{"num_hidden_layers": 16, "hidden_size": 192, "num_attention_heads": 3, "num_key_value_heads": 3, "head_dim": 64, "intermediate_size": 768, "vocab_size": 2048, "hidden_act": "gelu", "norm": "layernorm", "norm_place": "pre", "norm_eps": 1e-06, "positions": "rope", "rope_theta": 10000.0, "rope_fraction": 0.25, "qk_norm": false, "attn_scale": 0.125, "bias": "all", "tie_word_embeddings": false, "parallel_block": true, "init": "orth", "init_std_qkv": 0.0447, "init_std_o": 0.0, "init_std_up": 0.0447, "init_std_down": 0.0, "optimizer": "soap_variant", "learning_rate": 0.00524, "beta1": 0.95, "beta2": 0.99, "weight_decay": 0.085, "lr_head": 0.0131, "max_grad_norm": 1.0, "warmup_steps": 200, "schedule": "wsd", "decay_fraction": 1.0, "decay_shape": "linear", "final_lr_fraction": 0.0, "batch_tokens": 65536, "max_seq_len": 512, "doc_mask": false, "train_tokens": 174300000, "max_steps": 2660, "dataset": "wikipedia_en"}
Each number is 200 + 40 x the weight over its row's rms, rounded and kept within 0 to 999. Layers, rows and columns count from 0. The size before them is the row's rms in percent of the matrix's.

# up: layer 12 MLP up, 768x192, rms 0.121, rows 764-767, columns 0-191
# down: layer 12 MLP down (transposed), 768x192, rms 0.104, rows 764-767, columns 0-191
up764,098,241,179,204,161,165,142,192,202,211,210,236,267,234,183,162,199,145,158,217,209,321,186,188,235,204,158,155,202,200,229,218,173,240,265,209,185,149,180,168,141,192,178,143,226,153,229,156,153,175,193,168,162,221,267,202,158,253,159,234,181,204,211,171,202,212,258,244,157,188,140,241,193,102,140,267,223,226,232,178,248,289,154,204,135,186,115,175,223,214,208,182,282,258,221,194,134,183,259,178,236,272,216,213,183,231,193,160,208,169,268,181,225,221,172,207,194,207,123,283,167,234,209,281,202,184,163,207,206,145,195,281,182,180,202,100,162,186,196,185,217,177,225,181,176,139,267,225,204,183,219,215,151,178,276,191,227,150,171,213,189,302,262,226,254,237,210,171,233,194,158,169,183,280,191,159,124,206,133,141,182,170,178,170,189,223,169,217,162,168,191,219,182
down764,098,196,222,265,202,189,168,251,222,266,234,151,33,227,234,182,164,198,236,169,226,203,185,165,159,150,253,228,173,165,237,164,201,157,193,150,173,177,222,207,196,261,263,183,214,155,154,242,230,162,221,157,222,225,236,212,177,218,78,214,252,192,223,157,144,190,193,287,248,223,141,197,242,198,219,180,163,217,241,135,194,256,133,196,218,177,235,209,306,253,223,197,187,245,206,259,257,148,205,173,245,182,168,184,197,167,152,194,106,245,177,278,175,160,236,129,199,168,244,216,258,187,202,200,272,169,228,204,149,237,202,170,192,209,177,262,197,228,214,249,266,235,203,190,215,192,216,125,229,235,238,144,155,235,158,194,207,198,190,196,186,236,202,173,171,202,256,168,212,180,235,183,164,192,178,231,214,191,261,166,274,224,247,261,229,203,168,166,124,131,160,187,165
up765,094,203,285,230,146,223,172,212,249,217,221,184,161,218,228,186,195,232,255,201,214,180,183,189,186,142,179,211,189,152,203,199,235,165,212,192,227,151,143,192,197,217,214,180,225,159,198,242,222,208,196,184,179,205,157,185,293,187,251,158,180,102,214,258,212,276,259,174,157,181,132,209,249,178,276,141,214,191,148,207,219,237,228,219,195,311,164,172,152,214,248,144,297,175,171,164,201,146,219,191,259,147,236,235,243,206,229,222,159,202,207,117,167,192,190,87,117,208,241,188,223,211,150,190,180,164,261,195,210,259,226,243,194,261,234,224,225,251,208,142,172,161,154,143,169,143,209,155,212,200,217,99,188,171,146,206,155,208,181,155,197,117,204,171,169,222,172,284,226,203,175,208,219,244,154,245,220,167,238,265,153,185,120,218,186,180,156,179,138,239,187,153,266
down765,093,211,206,243,164,158,142,231,188,232,237,193,143,207,229,230,250,193,162,272,142,219,264,199,259,254,177,218,214,179,104,221,133,222,197,216,254,184,226,247,175,209,255,179,134,163,199,164,144,180,215,212,210,172,242,169,179,227,212,163,160,234,225,120,212,137,191,119,195,231,292,217,203,165,161,195,276,215,193,161,223,236,103,219,194,151,177,167,241,223,195,205,155,208,222,235,138,181,199,204,85,228,167,164,154,159,220,215,183,221,153,192,250,271,186,274,172,197,231,208,206,268,148,235,155,270,205,200,188,193,139,242,178,218,239,198,185,172,161,248,226,237,160,91,186,264,249,173,210,235,166,190,169,200,209,183,228,153,219,221,246,153,167,238,204,141,206,238,194,223,172,193,281,227,191,179,271,234,226,92,200,263,219,182,212,172,159,237,124,231,184,164,241
up766,094,241,219,180,164,156,131,219,147,214,123,148,181,185,273,219,208,119,148,198,164,236,167,169,152,243,184,237,167,176,181,222,194,202,251,206,221,191,223,229,144,253,184,193,219,233,196,197,192,328,188,252,190,225,222,225,210,251,157,204,165,200,230,173,173,260,154,195,158,247,202,166,241,240,171,208,252,251,204,224,215,155,179,155,179,160,179,202,233,140,162,173,281,259,217,138,170,220,230,253,215,230,202,102,213,183,193,77,297,257,233,231,238,214,188,234,166,219,120,218,238,172,212,243,214,160,137,106,210,230,200,167,182,202,126,232,252,217,243,199,225,224,240,151,247,219,216,157,255,293,184,211,172,219,232,257,191,197,205,165,152,228,252,191,169,186,197,137,166,249,183,207,169,143,216,200,192,203,212,145,205,262,160,232,194,201,208,258,121,236,270,240,233
down766,094,197,231,195,222,201,135,190,234,208,211,203,150,193,168,248,263,218,224,174,140,171,212,212,236,228,201,252,213,250,176,205,226,190,232,199,221,199,181,186,237,141,205,221,227,130,186,130,179,200,211,212,252,184,188,176,231,105,276,232,102,275,116,143,185,201,229,218,129,166,256,137,205,155,220,161,199,208,248,215,203,203,244,241,190,196,150,130,161,211,159,242,204,196,163,206,197,156,201,251,176,244,226,213,212,238,217,115,229,199,321,227,266,176,208,249,200,112,148,142,151,223,160,187,277,252,169,176,241,211,165,154,245,187,284,193,223,193,123,143,199,220,224,234,212,188,176,194,166,149,194,198,209,221,206,170,162,259,255,238,160,173,180,176,152,135,217,181,212,163,229,130,132,219,213,269,178,189,229,221,195,188,283,235,177,216,172,167,145,236,296,125,224
up767,092,189,156,172,242,211,200,221,171,171,278,170,182,161,216,141,218,216,225,206,223,171,204,204,151,209,247,130,194,175,180,192,157,255,264,174,112,153,185,218,243,224,218,177,213,164,177,205,138,211,138,203,172,213,256,268,255,247,203,180,159,189,140,246,263,260,105,133,146,190,281,242,155,262,187,202,222,155,208,184,205,169,218,171,256,221,247,201,83,161,204,243,226,229,223,176,241,213,279,220,145,145,189,231,137,172,242,171,174,183,197,170,156,173,181,193,260,177,169,209,189,172,191,181,158,251,252,179,240,256,281,216,153,269,188,198,67,115,171,157,168,206,160,177,182,192,171,233,157,168,223,227,186,150,165,240,178,193,166,222,215,216,163,215,222,215,216,208,283,149,203,154,216,199,289,166,218,197,252,168,121,197,212,226,183,179,188,209,189,259,180,149,158
down767,092,174,248,206,137,194,204,235,208,128,175,248,123,209,166,213,263,201,260,190,177,228,265,194,208,207,200,170,281,191,151,210,207,214,199,169,262,173,218,160,216,155,273,196,224,285,207,193,201,156,215,256,219,195,185,131,140,231,162,212,201,146,231,211,121,184,229,256,188,211,217,193,152,234,135,210,216,254,202,212,219,220,304,145,229,195,265,130,232,222,241,235,221,197,176,198,128,204,223,198,166,213,220,192,229,136,123,221,250,174,169,177,232,205,225,187,202,225,188,198,214,237,186,140,146,189,136,132,232,169,228,218,258,120,176,175,181,107,262,215,257,235,189,139,210,140,174,218,168,132,143,243,172,222,160,204,222,240,236,236,284,211,178,143,196,117,177,216,266,190,244,170,215,191,167,283,92,151,142,153,240,201,196,207,233,226,158,162,219,180,180,175,202